Part of a small language model's weights: no biases in attention or MLP, local attention windows.
Each number is 500 + 40 x the weight over the matrix's rms, rounded and kept within 0 to 999. Layers, rows and columns count from 0. Numbers have three digits each.

# o: layer 3 attention output (transposed), 192x128, rms 0.134, rows 176-191, columns 0-127
# v: layer 3 attention value, 192x128, rms 0.0747, rows 177-191, columns 0-127
# up: layer 3 MLP up, 512x128, rms 0.135, rows 0-36, columns 0-127
# down: layer 3 MLP down (transposed), 512x128, rms 0.123, rows 0-36, columns 0-127
o176:508495511479471523479484497568507541481437467514505505498540450485429458451527482542447511450541517489510455465478542426528508485496527450503457557512443437486563562521372523469466500451531516433461523537515551504455563449492442496508465432468512476501493494462441469547537463522483409500512471511514499481494536385489496554466456531505551471446524538520531498450456467498543420496526
v177:488526541486513457476525472463425451505485505486539544471575537511491442579519468520473508484473507555495546515502469468582465451519479443509444490501493522498461537492527507507530568528524474507496491550563518475472537521464530498547560535545532530539479550572509480446493490497488435532536518579498414489540456505488502528470501572524532537472500509503469536534490544509503550453423
o177:508500496521523558550510470540543543477503515510493492528555505459552539437558539445501523510467427492583495429518520473462548499459458499523506486475533476518470465527498480563468440396495464439460489427500483442532519503490531477591555478484510462462492532507472492495487521511498488453503466458542517384484492479493541506563508481487541443515488535450456512480503489462469469516472
v178:497513538497478534569537498524510494453511528515483444468447610459506535447522554507550549489560491506510456514489497503472535531509540419431476514510508472484488441475479488416511421514525459432434530476530524521479511472516509496509479508535537536526488486491472432512562473495476510524479527496530529469474566515523511524425457439523390500518500470511512483462550512535432509542609
o178:417462458477512472524513512513462456529444504484478501508489467512539484580449446507505445523545556489452529452491511557502435526532534500569538526525478549489507433540429506437538520530534513573490567446477530541479483468497473531457457499481413486475553515501508551449497524509521606489468481498479482561473488504497496466497475561498591486517597490513515502528448541571533523515519
v179:482539464536458514472471555532512462569496527515458536488456566476474453529461516486537519473533483500516523534517542585476504495437528479468491567434442444479462580532513475453524464524496548479495509494527499569496505487449537377508533491516558466552538513422527461491543480482516507469437513497510546403498474491493479438469583500536479472497497513521525528486528512509492530492492
o179:486421472449493453583484519508534507449473530454436444529518510515441512508515490553488490536494526499515530486462475473515514529483524478470497493493455478439528418474442510542514479475525452428516508489481469473528497457494503543440449494406510440550434444517509531497457480478486498532456520522509509524494506504500521554471478477493561432432554500503468497486416478480519487523594
v180:527527521515487562460516522504511443518438516536516499506539491535518523555519452520490490541497503484538509549489500436571538507527546479518500534501535432500534521495544454464546589512445500499539474507590504487468504507481450453466512526483509516571498514503514481561420447520495509543445559516529548473500564482518533499485435472516394559583470475457486541474502518569479528536502
o180:464545496469473551610489542514519468543463497442461343513469514529546506442514472428539456496544498495475500482516465581504561536510492451514500566522528489503512445500482490543484509504572487504458493514487511550498486534472500507487519487463444476487485494504492534507476529428454577503523517524464475536529422530513472456516476419466529491533534552473572450510495481494501491524509
v181:545515477496522499493494450478454488487510553483471488472554450466517464442535478490549454486420547505486463529482504526492424446558552571530534457506501543556508497527566524501536499437528461525534512489486530483487504476485565534559535485536576557508541479516561516442457524463503458494525463532467458534500435508432485487512514511533493504556531494523521452500412432446513556401474
o181:528515523502550556499485489452496580492546456479470519484480546538437518569439509492494535516452452501511457511514516435428567549478542483451398514496495517458475570428526446535456469456502592445471487485538485456532494539533512509519548450476528480476555486507473449548519513493491446456515423396482562442479487492601494489571528552561502489495421479508505533511505545518484490553494
v182:511403509541489468500482508499479547481524514529463482469488517490533495434551523432540473541528489508561503571481513495399522524431482470506575530517424454484497524505406501511590499505496470475314491470463505484517492435512526533558466468494484503552497581490514395475515427522485483522482467500503486529478533466473490498474503512470433512508517493553522485476511490490473536446489
o182:491500462538534481535451527574435516462489509500487548559484451555506538522527479501504518490520556524471472440524518518431467477628591506512438493498489545458472493567500616486514453507583499467502579492490545473487453510509549463424462477467481496449502492496483453494528460528493473520534538487540542484546503495542525515494460515575519457525555485545501495500497570552495489442533
v183:547443469548530523448507487472546502468576471512550487529499540562517515448508494580560433516534503542477492502511470438497551489440541427532488443503418501480564472510502525546520469493538461487439491475561479527508520401525522562528500511498566546448455509434497512521490508505516570589470532534528484496450483477509529556522536495463416518505502472490484478486535499439357492492486
o183:504577523495493538498505497561482498511442501521469520460474428515550486511545507470479482471474472421562453481488502513487444466554514470506486531482506480375515493615457515496493539487522560504412537553440639508481510557477457443471471502493490491502482566523474489423516505539527491457492466512480488502463523448447461421451468447495559513537550461536576478445513549555607511524491
v184:496448526499532515510516423523495479470514485522492520498525479509453460450527479529469509508453514477492521619506523469488540427515455453612503554464558528447527514465433537544550516497468441527532471452550486520555522439577551518482480546519447522572482513507524611530489565494551496507505480552521529534479499464527513549501531498466517552428499515570500495517494430564435519498498
o184:517529526515516531481530528437509547488552557525515524559536479533602520491504530442513369539501495500539437504516457486544506551570501506507429540457572505493501507520533497460450548489556495503413468507490542488518461500422480450465529494519565512485580553542457539537508430508490457477499595465467497467502553504417509491498515494579467488571491533435523546501512513524529514427509
v185:514507485541510457478422527470537533491423488461444483513451523517509510457489473498540440465400463495509527494502467478477456502549551598601476505497527488522492475564610545443472484462484555494451484536452480451443508526486520514512496522460530510532569479492472476470544467517527579415517504470498454536535495568461416497463439497453508515488500511509474482487457508389485549452474
o185:556533542481509501455537500550502497485525499529525500534430487541399471593414501500459562482497556526527500460536536523442502520462498479472532453490457541523466572408530473527539480464372468435528530500449423549512504499524485514453515497478477513504436515536599453538480470504447442520493434431521520535527473463525524471560491495550464495506483475504537462509505511482536468566466
v186:526580513470468422476463491480517540536439500520446482510558454502560518565480480526439414516470477506507496444476448427500499595548538456511486551565550524496517499487582559501411411444498528455617559585448485502402542548508474535512465518420427523469494455525436511500484483556465452470520440449495529502496537505459414469481436467481525496461514511476476556462473478502547476520492
o186:493486515490438576476526525527494478554564493559524500466436540484483461463448462471470598522503451519469585514477514502494438448427482559410572402504496541553494581437547501519573581555419491529558503478470450498524507527564483534518592541597468469490530470500554428465519523510560554514488487511520488517543492520569500430556495477425427532566485507464531435577534532439474522568492
v187:518467537408478446469523448482457536503493484573531499482504435537516462521487408476422520522422510500510554458471564469482500551564494500502498565573550498515539569436552504517437545479580550478539499576450513440513529485505439474479470474429478477471471462540491517451457518525535463471495446478512523546536494503466453521502501567508550532502469512483490598493452478585573450598419
o187:526555505467517554451457517479533490513567513494509478515466529470509500388517539442545549543487408557480474573564453495478491435452459566452515373450476526587450452506571496558547517506478498516563517491572412484532524579496534493531611538582538510508521474524480419515482564544507529518557567524544537521502521563513488494558475381479408582544491563503414481548531497420461552506484
v188:545514560465530499526535492494460553504464482478537462502590478506459489485485505507481580476451475500522478455552465486591484535480526530444540536552580485560472459523508490451454523451488592460551554467528534505489501487510479485476421491455481457461457509570511506516469511524471524501504503518456599527540531464476473466437486487485526491468497505499514515463527532491547513507483
o188:480507476554463508490470452492559473535553505481484521534429514501582511532481517574524486499503468471471613533485460578473476540535483473491508498495558504526448492492552448528525469545487483456544507498539409527475479521514541527472545529532502571546565507506503548483505520503544635503480493504514450471524468596493512421514507482478488572515514510518463492542460504531460509552489
v189:513475511468525463474487524457473551448514515496556540535539481482528519565510505529445417509534529465501514494464467436491545476500556525489530564467540519465488520519533521475467475490427492512539496529477517441538502539515509538487470450486570532590499389522465555467523508525517441441570435505537495504520534512510508554496481532520545546555455556491475518509487432550496456573459
o189:451549466555471538468549496468516501594506483524476485455508522481505461518482509410436560532489488534473441522540486466514493511457497507508499444498456522567486488410567505570449549540430459544516466498449522464527546510476510497534531527507521510472486557534496469456474476485507484505511546478520558549490435526493473498501551422519451497518470441442475507541559515468537505476471
v190:493515454540452444474535473487520558493492562501457533506507515470490523538560514491507521513476484524425483515531498529528459495498554566490557492563546528599547377402517504490557467516501489544516499474443509503386501518478551546565519504459553517485512475468523471524529514421528559455479477505499531531483446566479444479567463473494533480572518527545508535480483588498527569437535
o190:487514510497487574558497471512469499485470445544590505468426510479397485573381533500533503467492448441455513473455630487485499531490440500408446480523474520473497579476517463510439474497504534449536554523548451522512527469534514478466504506555499495524475487488549475503460512555498497481548454442498483508481470429566549549460546571549489478405483507435558453455517514530478481542519
v191:520453438540477535502519456520522467578537518438549528504471575513474479457461516487536510491513513558427475543549435558456469492465493578479519429446404507487488485503464547464613544462461456461469496512487491487502440427492525470492491474516569517534539485493531453543528492492474544520518463503508480513502462490513423518496609549446409542581553523518537445509488452485433532476520
o191:481526454523574494515494511513441554431440494468415485576451454527418509562491562515491477453444518448512454430472556509441488501487628456460382625525455559404504478474468508479423483515478563429555545517470549517457546477479462541442519430488533511532453568498479500485493506483514434503389539493487522533471463488493496522470466501555541459459535459569456572386431466516512498496470
up0:502505532578497574614490500501494489500537530533447486444478507517530484518498424510534499410482484586474488497528547464483517433437499457524472513520484464528496487434501527486474505441491438479566545497494498477513430475526491471391507510467486453516473600583496490479508486474524504517470560561505504534517507471462497489435531489496562530480528465517549542507570492542520542498544
down0:508487565485440515545576475524505488485532535488555503515512531467516508500536467467522507560432434492555511462565547486464465462472450529479481469546441464473394591550461500583526512516509474475502545496505569496482563501500485503478437497460527499517508479469497607509451508472523460586477468522465517533481477528462456457488476479454483491449549528457462480513464584556536493536513
up1:468515521485520467478508448543594520447482474528473485542512455523534491514477520483457436495501485535557419482518493494483407565512560467563478578537556459486454465454502518478544545475496467512471469428560543463484494501531493509497480557563478476563425586528554439478548438465484413499495544490482522447520472470546585565404567563454456535508530486496512466591508482545491515454413
down1:474507424517417505445450517542520464490507462431496447439508511451516490510453498492507510452517496581480501494533562547550432501531434418532492472528536409479448449588586541511440489547530498558507539488494484531504452523471492467426476594507385532543521472533464477523516489471465432499480497436506502504495508516555469534450483492556450541476474546471522466490523470585528519454539
up2:475526447608471492552507475477534526398495542475433504522505491541488541524430493495421509515442541500502457482441558488485545494444623491431478530507485397452548499491519521497421515537475432511535496531418499502526514462541547542505495533475506492436445482514561471567409531502570497506581497477453534530549458505528516495516515484433551447480591493512526562454585562522469545565454
down2:490518466560490472502542438546524543475532437452470546541527468434497494450439510486577468497537503459547443475532490506514523561553485524490525531512507484525502460478476585568501464538503456503477523500414455514509500505499524552477479538550554531442524515462527493568483571486516541538484442528528526513455419592536486515568511460527560520507390604536484461411504470441451511493572
up3:472463388476525497482482457411510523527506542495478485551475541609446484461558531585455507556517495395531503372502471518460466452512516550474445529583500507470477571486539491473521481449521517521509424525539513555521459507509609528527479499502432471516477482546529470517519424511537398523522475557574497471542537458486463580419547543480504454425608521458456521537523493556499560443533
down3:458492455536487402474545441538505528525506545427554537493502430523540417482417526554521510533523511414524469502480471449494454505564491468501530547509538477489481467562503485451547534533567577528521529499547497453592568511547518486475464492422451472542483454533492533493501512434554543461479554524529547508504457430471455501476487542445362472495540558465557612565411476465543400507532
up4:492494500461461544580473501530479509463544460531482547493445521536497495588560492417456497437553586452493441487452563467525450429462508524360563465527523510462513536555465444435535526484519525502514537500463525469472491507478515512554470474457465480461432510481498486479580553547489498506612472495469589477470506488485497603511573581521516582480472487440485470515554507556538451450445
down4:502498500467438491507519437453534497471538512415464470439499472470562527475502509574463534578467545526466498503455445507451432559547430512537449499475469519467489546428520539454504426460524483502520531487489490482486435548605545518535519536459546567483560471487509519491501517552439499489529515474547509583525552522549557475497498451512447493497436445588472442399477412496578539496415
up5:491502450436482530521492487530514507464456516576495497420502460477539537521542488490477600462584524520452442460561549461495491628503494526442466486508476432506520574506497419469462429442498442532522477557496487508548496491547514527487486501498533513523498454503551479475496541537477483470510517503435497502499518421539529547461493488484624450488506465454524552511552507565455444503541
down5:564416596435488532529513490583475457462555534441502470494429473510470498505539532519484573511531453500541471531562540472468515481528440545548497487564487435526427479509474482474566488460533488518448498498460452473571475520503492451415484477574511439458500486549531487580479493469465429491418491530524572484452547461516484541507534534517509500531591493536466470507449522528527436479518
up6:492455463491517536533445462443540589460569468530535438437553483460490505484483538467537527451513489540379549466499499468456516589436513492536532494509597466533566407473455478454477462480502498494548543518432498586551501483479485458445423505490546459554505447493571491475490607535501494398511466564455525428497498482568459454493472539496490445464599501446500521472487526490475535477469
down6:502480486472514475485482517535598497515571489447488450436524466452408500471438549521545463429520543485437468614506491529467507485549514539481571454563592545505544418539482495484504498478475534554483524570494524527490469535447499502455505493530483504563524509420574538486550476574433518524461436475498585469396496501479490434499423511505425507563502545503520482510475468425473521437537
up7:456532445514544458525485459448495484548598540472529497480513441497562443468487522492552568515507485462433490479478484477530424537520443473472499459463585445464454519527502481465526577499552492558538491561475495529450438531552511469477503498462435477537518535464514524499503446571513477491469426585491560501506482477500483559419502545517555457481452418400478488534553528479519503522563
down7:484504474494480396499421477495550524463504536468530482507517452539492534462447567401488505501500504468489519488501515509538373531477509561489497469482525498579539442441432527550504504565523496541426542556476537383471420543521485506502540532512505462528475477534533495522480516502525538497522497413520470584476442535437491588569511522482561559516516527455457495566522438460427484457497
up8:501532445489495549510438502435505484530510501479505491453503515512477521491533465439536471481487501598452503496492458447510492504500546502428525476516485533461507461527484517456445494522485516486439520505532565505435476519512516496530415521504576546532499507521496491532508531439588459441538503532507481500495494475517455482544484482448523514577500523536472608431475551493482504447507
down8:555504471519517493475498523508495480497512471496620521464439479468433525508467522490504473485501458461468486469519514509496476516548458512465536512600537489467467498507497509502520497514505578390503521547537533499503525510486480513487479535486530494508449409471392528477531543514504580479447507503483466536499448541513504510457467486563535508476484479513440533482511521512456450559527
up9:471569431397543494506511402433516495523570505513506462447532497495553442507562484504566530498521490479511484558457491467514525508497478513526492495496534517559583560496509528514393523468581433508521494473561526531453491521451484441481510516499466527401482476564537472472514549477486447478507483517460497467424476514453611458448502511516494410477544495491515621473484476498501520458489
down9:518454481520452499527513521518514510491512548441552443464553502518449508505549462580521540509516487480527499572459540578489445476511503513541545528483467513523471550458497575570544490419478450469440504539523545509507475504532451511445496463541506411573529513404491483530524445516529497546467582515528533602537471472513474482506512481508573422471471446484422437566528525449478490493482
up10:484543440457539529536480458492484538429531542483502483504558547499458468495459442454529491490473487505472502478470511536455464480508573533498558487571488459572513512479419530428480572489582470519508584465460561453502466531502462491505506441552567514574495528448552442443523488441536452496511509583455564485517493487517530557441516596462524542509460530493538589549532455531493444498452
down10:437517417484459472481485458487519516511479483362509535383565507518571449512394462480578521496476521554504495475422518587579504496484495521498476515588517441466524495511569525588475584518573476500441497497483475463489545581584477506465488499468477476507520443511586468470491488454552465463496485493482514553545465521466538467532444473452512464526501518497472508500503483515469515554503
up11:471469514534454482503469488432450529484562440548498467507481514543535494519586530534560518517492520561532533525574516531491468475458547525392512448457516516526453468510452519508454403466485475506529541516482511503466479517492529531456462473568497429564439514438468524547542475487463489503497483519534501492543501458548494523490484507450467513570491460531553495521533521485519533454510
down11:497491475487501524582579458503453445485479552530429510518509488528494434490506527513493560490473532487546499490494476484478534535518471477535463589499472510529547555511440453492393481452501513538464526492492592490577480485524467472502449516525559521481530458479411471491446475453429479512483519528495497487482496541456555457496422459532414566462509441553474480483457502515476486501473
up12:474495523544437590518457585482501488542567470500465471471566518586512497531499474419439444543498507498540489486440421410422532454523513518513482487423478503503522521522480464483482483487588517535516462477535521388563495497484474429530483513540489514558477556539471511571477502475503466442521466521519492440552483518497440555525498524477448546506504488456533540470513544540522537482502
down12:489474550469525513512475428475486512501488531541495506485520502487451475491533441406445484525449551481474504519519595558492506551532547506507610518410522596481452468454528474463476518533605478543442470484461547457523490459496452506543536478569550511524471428513519465506448509507513514461464507476485538451468506462547548530517490433519514494527472477516550517450444496538504583448495
up13:413521491506442473502482485396522486476552449464507475507415492470492517519525490507480532565498497574562558442508518462461456425511518512505539455452447457516460549505526538489488504533520477497446621503495540477496528499464534552488459545540543535501557471591543517519465501448559509533517445556556580515503535505457493500517449454498558522588473507489524521503522516525487559474445
down13:544434536483541473521501497501493552531566502517488477553512460528489506525556585507500517526566509496510416556464569535465520502514566507469504550512502563511491477445495540529511563422519451440525489475483468424520487525459500529437440527441568464503478603424402459515473499505504508563478458506536507502511509456502543561517530549534516461504541529501456499492493505504484401484544
up14:465552513495548495535467511476498498526495499469505470520494546553532503468495488505467502479462511490563508424478594506454500484531517529495429537556564542517539462536462426528508490460525478474527505445476536480463482453467568521500497460512418543451461521533526529516544480507491526516497493490415492484437514494505557516468568457528525491511498443493544496524490465592524482463523
down14:529463486498499515522535459460473460519515473553515440495490552462454502497515541538566537487450460508427499538513470520512491487402448457474387467506518518496532467523516509537466551541526483482468539503372522531519408495499526466432505521525566535447514528537452478425489409447538485502519548462455443493449495454523495527490507538474461449524452480433484526520526488466533517490484
up15:484537506497516517476447486464481501527569455462519559537468520556597494458500428463468521546492485471468573449536461466543496477420482516461472491429504456477504527559582530484471486498497523518433447480491521454521415449529487477463525480533569531477460485608537539489550470572564563499463541485463540521549575483574492544523462538468468492551543449506461488636544429590463487493403
down15:448500558500552545511429453475530418530555415460552519483430544477550514549528564479493434550499533488467500480523549511543503530464547501548494484544496525462429503520574489488542482534451508513522470548477499420457398394513524493483531508493477515513469484581502550494606440536519532447439558465485484464488488554592570373546458540513523461480483511487534543534502549467421406391446
up16:469538516494469517562515513500478531591425498479546463415514574562531443592505393405489413524514523452474467470475535457544472475404452435496511495551488359432547488509532428486539397494510409543554484542518492427547483391533505502526468498464457550499433483465501503481470506515466534534533464452461539504572496468528609541385471534503548464547492518445459517495472568481463496597447
down16:425539473532460400441487498530525395450479513525492499503516497449569534451511518397528515507476546553491540389500425598455502537504451491493519454452474518516505485557519504539587535517528446505499530399592529399478462467489505501520513528446470456487532506526558491504416537487458553535499454536478497630548557428510580512506430443533537545555445490533457477593534423488442493522479
up17:479636526498504475513445517467470491451530493490468470501423537483577456527538421468485442476455498605469444526547497504523458510481522523442503508575512498428558488542470466453466529474530466518567479524535489468542542515497456442492495448531563543479426484518535429557488535496471561487499526531543552523471536511490478534465486504554466512506484500477568494459507570465537576536440
down17:578508534559426509522547509531480413481515484479544540498501500493506516475488486460466505510502490501503500498533473519499539468459500491530473527554456528409494598486489451394530533444517502429523530575532454398499523463434530507462476465436439568508477498462454496497538447520470547511551487461481495468521516439546509520504520510459429425571522490517474473457511469513523496575495
up18:512521503548518540558506460490505551535500508535457493441503547489505485532504482511547491565448529531552439508542476507538526513432517510445520525451517468522452408463487516454524545509498474541538434478497535452479493456510504492488494469477424470472529451576465424575495506465508485486502511546507578582392491492523502528443503471541467496523487424494500547494499556544450489538441
down18:594422550508553487534497529572482471501563503490468495524510483496439441518477523502505481551461453445528531512411482472497547505515490498464474517513603468522460513491478508474542522503445497480435480514576425454481549524567530540462501489452478460499495492427494511523510484418453512505444514541512525489477555493572458455501544487522507482523525542460488525498473560500445490477544
up19:502530523489519533541496534505468578452531455509490461470463501487479455455460512492496422464511489438527539500520525508464438512481558449459460435502553448446466513473463497445480438475486448480503505500491558582531491511528504510486455461440497516494508494522501410511501535437499483525550493517481540471468585532498508478512503489488507488505554538499529527473554540424568466449534
down19:491502477497456488548488560591490468545517465532536494545497475501471484471534457544523478535483486511443501501498445497490508504479519491541543510546407480547484478445520556460480562436486461460474499607524523514503492497498498550512505498493505492412507541453402522522537502513507498553532495485515524549452555513473511444473554468490495534516482484508452487444495566504493471521556
up20:472478495520495456511428552471467560532484494447537505475543538503549526503463438429442519514501482516500456527489491429544456483530452540530510443480460460460564454496460471502504471487573455601518489500488488438459503517436509487536459564505514424527514517573563535501491558479511481496492492515486549504490514486452476539466495524531587554524485429503481489413480512451629492455446
down20:544478475506496555502490500483433542476484502462434533504505474472475496475518521434507473433515466518513504492511423460488453473503547515531507520502508491507542522490559510560442421520551466502473482592577526546512488572536420460457471514488604500503494425571567488514430499456485447550563464479508493541558486529534465470573544517517547540491485485547539498411455479517538469463496
up21:456518471479462531486451446496530506565561484451425509504497493546518566455529525540489514515548502533488500486556517475630415491430493497490411547485521525515549480503452504492462484489499494567471450525527549488495532460488520485532477522466453566588474493540523484519508492533486527451458514580518534545468465422402536441511519443494490511517542494527500543520540470506505487537493
down21:491511526486547505488555526515547485507536534505466472434553590422482556506476522534483546468580513582497437444485507471451517479535544487471538510541486494450531487469538481504568488523528487463427488439538494460499460517580509530385442511535551522490492439516567488480483433485486536495506409477470527468493516504528538483457546435502500433510494430457442582497473479578515522491545
up22:449552534486458484471532462519543502555493533504507468505543507523519551503569528492441461565489498504528522500497494513506516483510497511475525429476495469479511516527522525425519494507532478468547542493436505472522502480457469517573502516476540446531476534546505525572500523502528476506458535517470506436516465508510486496499543461481505495550480510395499477527494512471538468469502
down22:499480574494501490476496494547555443528457554476500503455443471530477484462482508478493481566481504532473460478485496494490473500482508491454526499508469532473515550511507495515538506468505515354489441509499469524517536445483453485477508466489499457511499550444486512543477470508510496537475498495468539504587496464514506472487466549493517535447398564505478485487506558511458422541461
up23:477557446543524556519453523531531469493570557559515474414496482583493553544551481537498471471471561450505407452499468472495477488462536576515516527482573488495559502499506470480435502479586516561446469534481505456547499478503574509486473520528568469474430542529486525482514481512510484461488506540475508476520490424520491502453625526507550492546465488530589510511476490518531487529478
down23:493499489579486530506489573547582471480484487554482432494523458551482483505546523554501499473537563470508511483532503530521460524496518582523538476500488539518530521525569495588523477489439535473523499511515384465497494453454528463425539555511486532416474569475455476502479503500494555508511460501508428532565510475488480495536454497480513508499442566560474521484499540490463427434458
up24:501530508482512519501483466490501482488417459502481498476522536503474504481552432492501470459470457535536488503462489475447455471485529459502504482544512459515533531486447443474516499435596487527547544523501549475509549461441487449581515443525576451475525482474519437557558445504451500502520525562477475495452500447474517488481440469439518535489478458418502545573509528437483501524490
down24:555499539493542519518559498613532547511426563491482503516447475557494505493497577546497545525474501525475440467501521497479522485443502523494579505513480512497433531516482550506426468565496484513475486501436463482511560488507449528475457576480486510488538488539443571498518437503603514518540513508553530535489480506460553505483471494449543535468510479506516542579530552533525479549497
up25:432544500484507491469465461439547490508526498511443465539446553484512490486515498439480549514429550569442463461493553525536481549493476489503485482510484496560484452486473486508406545498488461546469459608447528543463504493499566530555440510558529523486427496444602513525463534472494569493463525547450423498454530479522482502510559553503604433519451442546528531502461468506514558522445
down25:502461524517491447421497528504512477485524501491459466411590544481582493517509528471548498434519383453473561463509493537453463422497449496518532492518490471480428533360493455572575446506500464505538528520447508450462451490517561594519508501483471449486492505484482553524493475439428480561526585552495476492526536457495401546473422567517454519464566480533528498437543533549443457516512
up26:456527448488568451560418520404521553459511517558513464491497481521575555494517489470499531504501541487529466521359467430455503565472590493472477474445533482469468476615416491534525466500448440494540542547514583518425501535520448482485476537525491489526472446520537504553538449502529517516554404520542548484507440452495520496523525481528452510590494488490567489482490453502461457493495
down26:487507553457512486517469506434550513643509542454463500453534548521575447501429562468519510607453485422544599440507426561420443518496482487467472558528452437506529448547530396518535483488453441533558562510439459529527449502487470440468492563504472484536496539403440458530464439549431496460534483465538496522504442498507466485526481471472465481500553487478495465500505480470545493477454
up27:505516467418483559561492581445524472481457530466469491453436506530543466465490494477469557558508488464520518444533524508452443503527519471445480483477426477427471515495524572475519496499508468488454459478451473464470527525440506501461524467468520498452511577513525475481478542579475503514520565480447552513518547453442554521473607512532541467500507428457513534442548471394548558480544
down27:564524543592481487537537459463518496455488458564547410484468523434545478470458505521515477466513463465504462466540394590463413516483476501511490536480503436472450489473554477517491461513423555500547490444560486469506488527494454495478530519527444490498538546438544515486438539456527511507542495516463504538519534476489469513499468546491472433503496476527528526439517469404457435529512
up28:498613481466472457554493546505522567530445492475478481416528519547512456491488422473470550466452491530572455498532449431438428447569550480518544515443544486492535508463420537467544418516546488515471498553489555492427484514556521479517462498497491520492492506486494487493470514534544519478550532574487548457480479493440561508520491512507536453514526523535527540433493543518470503440520
down28:524421469471504440511532491478458466522412554445574462482499467556544424507535524495537559522456488493553557476572513476521506494471531524475552502438495553501566497537515477572536380546556500551494476536502527454457476479451497514473485518478493563507501471527517493481411490476545541481520597529543469503450429536522469570462559471555464468503453531506506473545542497496506534458487
up29:474474457513498467591445498520528570495438490527496519497518527560510442574574512480499491472499547482503524485482465515520512573505565456469446529452558501424534508505516473488540429550532501496442492506407544518482467373501598548508506510494496536462430572466476509561554518536522502473531483543481522413436474545508588479518493561490524500526534498518541482491472493502498524471522
down29:659485537542484473532447500485505471485491474499498487527534465526524472485473572458483521498456441422404430493473446540494482521474525506448472510484528531420503506440479466536545503511475485556491497494439508484495465522465553513470489526497476533506493493473461483500511581509434525495506551593491532486524560645490493500469477552463472493527498515551515508481487511427436525486521
up30:503501496543518543635519461444545482502525548529496488578454514475472493466530520599491520535459501499537514462486427477517464473516491519542399448414567502551522579520539477431502481478557440489509416468551471501568497459526525532418513543505458430565450557526535524505498501568498508515551522568467528473505549515529487455474502434445480557531549474485567531488569534514510512455446
down30:427544557510567408482523458477484508422561503442476505493483482444490561514499507568533489544474543558525476431468438502505544537515549490529505546515433488470449511523530444475513479429511478424539521519445464530471459514529477504479458515516533541491520459515420508516470522490495474459541430562420445500563523517429530465508481453499525514465476517511429403472483572484503413531463
up31:484523541525520556545464431491494567478517542451431447512594474537512484467532494469536446425422535505526543508529496477516404412525574483466475400518535518520572491502480525496466407471623511527531536449519479491549510396500508545438474524535497470477417502478491457478466482500498536504536493519516555427423553505581542582456471520464507449522587513504557491519484496525500513445527
down31:556484472525515557450532472504534506462556533369466466422539577533465518522432509507534462507453544538446452524558519490525568515484472489581530475523455598498510451533459485415482426546553537559598552481545417607600515555489461495523487462501477462503542445521476488465515546449476476491527528459499522432476499520534467535513465493491475493537515491471513463471473528533499498443525
up32:466496437517498508474532449494595463485453497549580476445490523546481569472609508492463510512522539519504542499529520507484529499477475532478468407468473496463469607501608490450489431473506505504440524535516480507534503460466525492468495526476490534511486497503566418487553572508501489510492468518491464520517546401478527486472526471418507519478492403448592522540588508528495555560516
down32:455506483499535436453482446468516469475515542459494511491489498524554570492458529501444537511526467532506483489507576474466494481501464487553435478590505529393524531483518552498583546473543586471410535506497488521505529546489526510563472485547454428492501458468591438466504512548518585498482451433472507504540593500546441472528546502480573470472465473435463513491465465505412591482509
up33:494443499618528428520507414437535519473489468507514537470484576553490512490511518477465482464506550546525468490439528432498491581427553432484459467460506483438511428545536425502409485518480478559519551466496433519445514487484486501487441484507494497498511459488533460579579497496526502523590440446566561500448536504534531535459531517481550479449452452437478525546488458515556527498479
down33:594476490508519558538484482501501406548458513482449567470452448415453519550496462568525474484531403516552509548470450473491506471586480511499508496535461446498501496496543535514453525571472495511524456450458523540556534524537441460471495531460435580468478556464473476539586523540497514510491559527523456469503507523526524475532486493534523457382528532505530500571507542474471520477391
up34:484528437522483468509396514432495462529493434453439454404455496493565462499508508441434529446494503560481541535535437510522508534458491484488520490578527533434540500455511507505422497493508532529467541477435521520532547488506517541507514436467543468492405519531544462544438554507534472480511527526495483558470517493526521550480471568519506424448503511487544583468460519491552517566486
down34:491528501528442522489481558564479493364497558394432481492479496485529545465474552502459515465531444550558406481493538479453504457508459478492518494536516490543517505489525506471427495516503489439558466464543478537529595491542511442508463473524465494532438465491459494509486548509445485503481492475496509501496490485454501499493414440484505524460543555584489460450485513495605510513532
up35:464502569431473491520491559485525459475446567571515447504554488494522580469474528471520496483497485434530443458498481525557445514494515458600536562497525429515493521492501489530444459550482466535465532534494500506576455478551485526475486470459520463471385477528543473559412521507480433510479505541474494519518587472632490512505423523407523528492496496479483481509464545542551540557469
down35:533496531479471487536497435479461527504512502556483534491453431523523497464489505520506467471448467494558527466488527508417470529517510531524531560462462473516494443414589497551381416557470526441509486469512484455516513536552479496466495544495411481542455431510557547486514557535540440458570541507458535473526553562544443439549526470482507502484477560493450492482501490553452444533379
up36:444542448478507481524427524501510524452460469544474495517474548491583525441520468498470527495489544534509541486486525504468515487466536536471494433520432500512524449506454503527515459475436531489494453510511540543436510541530594464474506536468509567484472491486534515507526504511566526484485474547495494492470505464491543496486493510514512548473518499474483560485496528459487502538527
down36:541467455482538509516519436494495470473497505468534489546532499504507553456503531453501507587440524495497524574506511540448494527508484530383472555465586490493523506503515481533512438475524494457549481536527485468508504463470495463543526584488422521481503467484456499549451553480493566531542547443526425523521488515494460472496550502524510479510473527468496497493506455490493478475496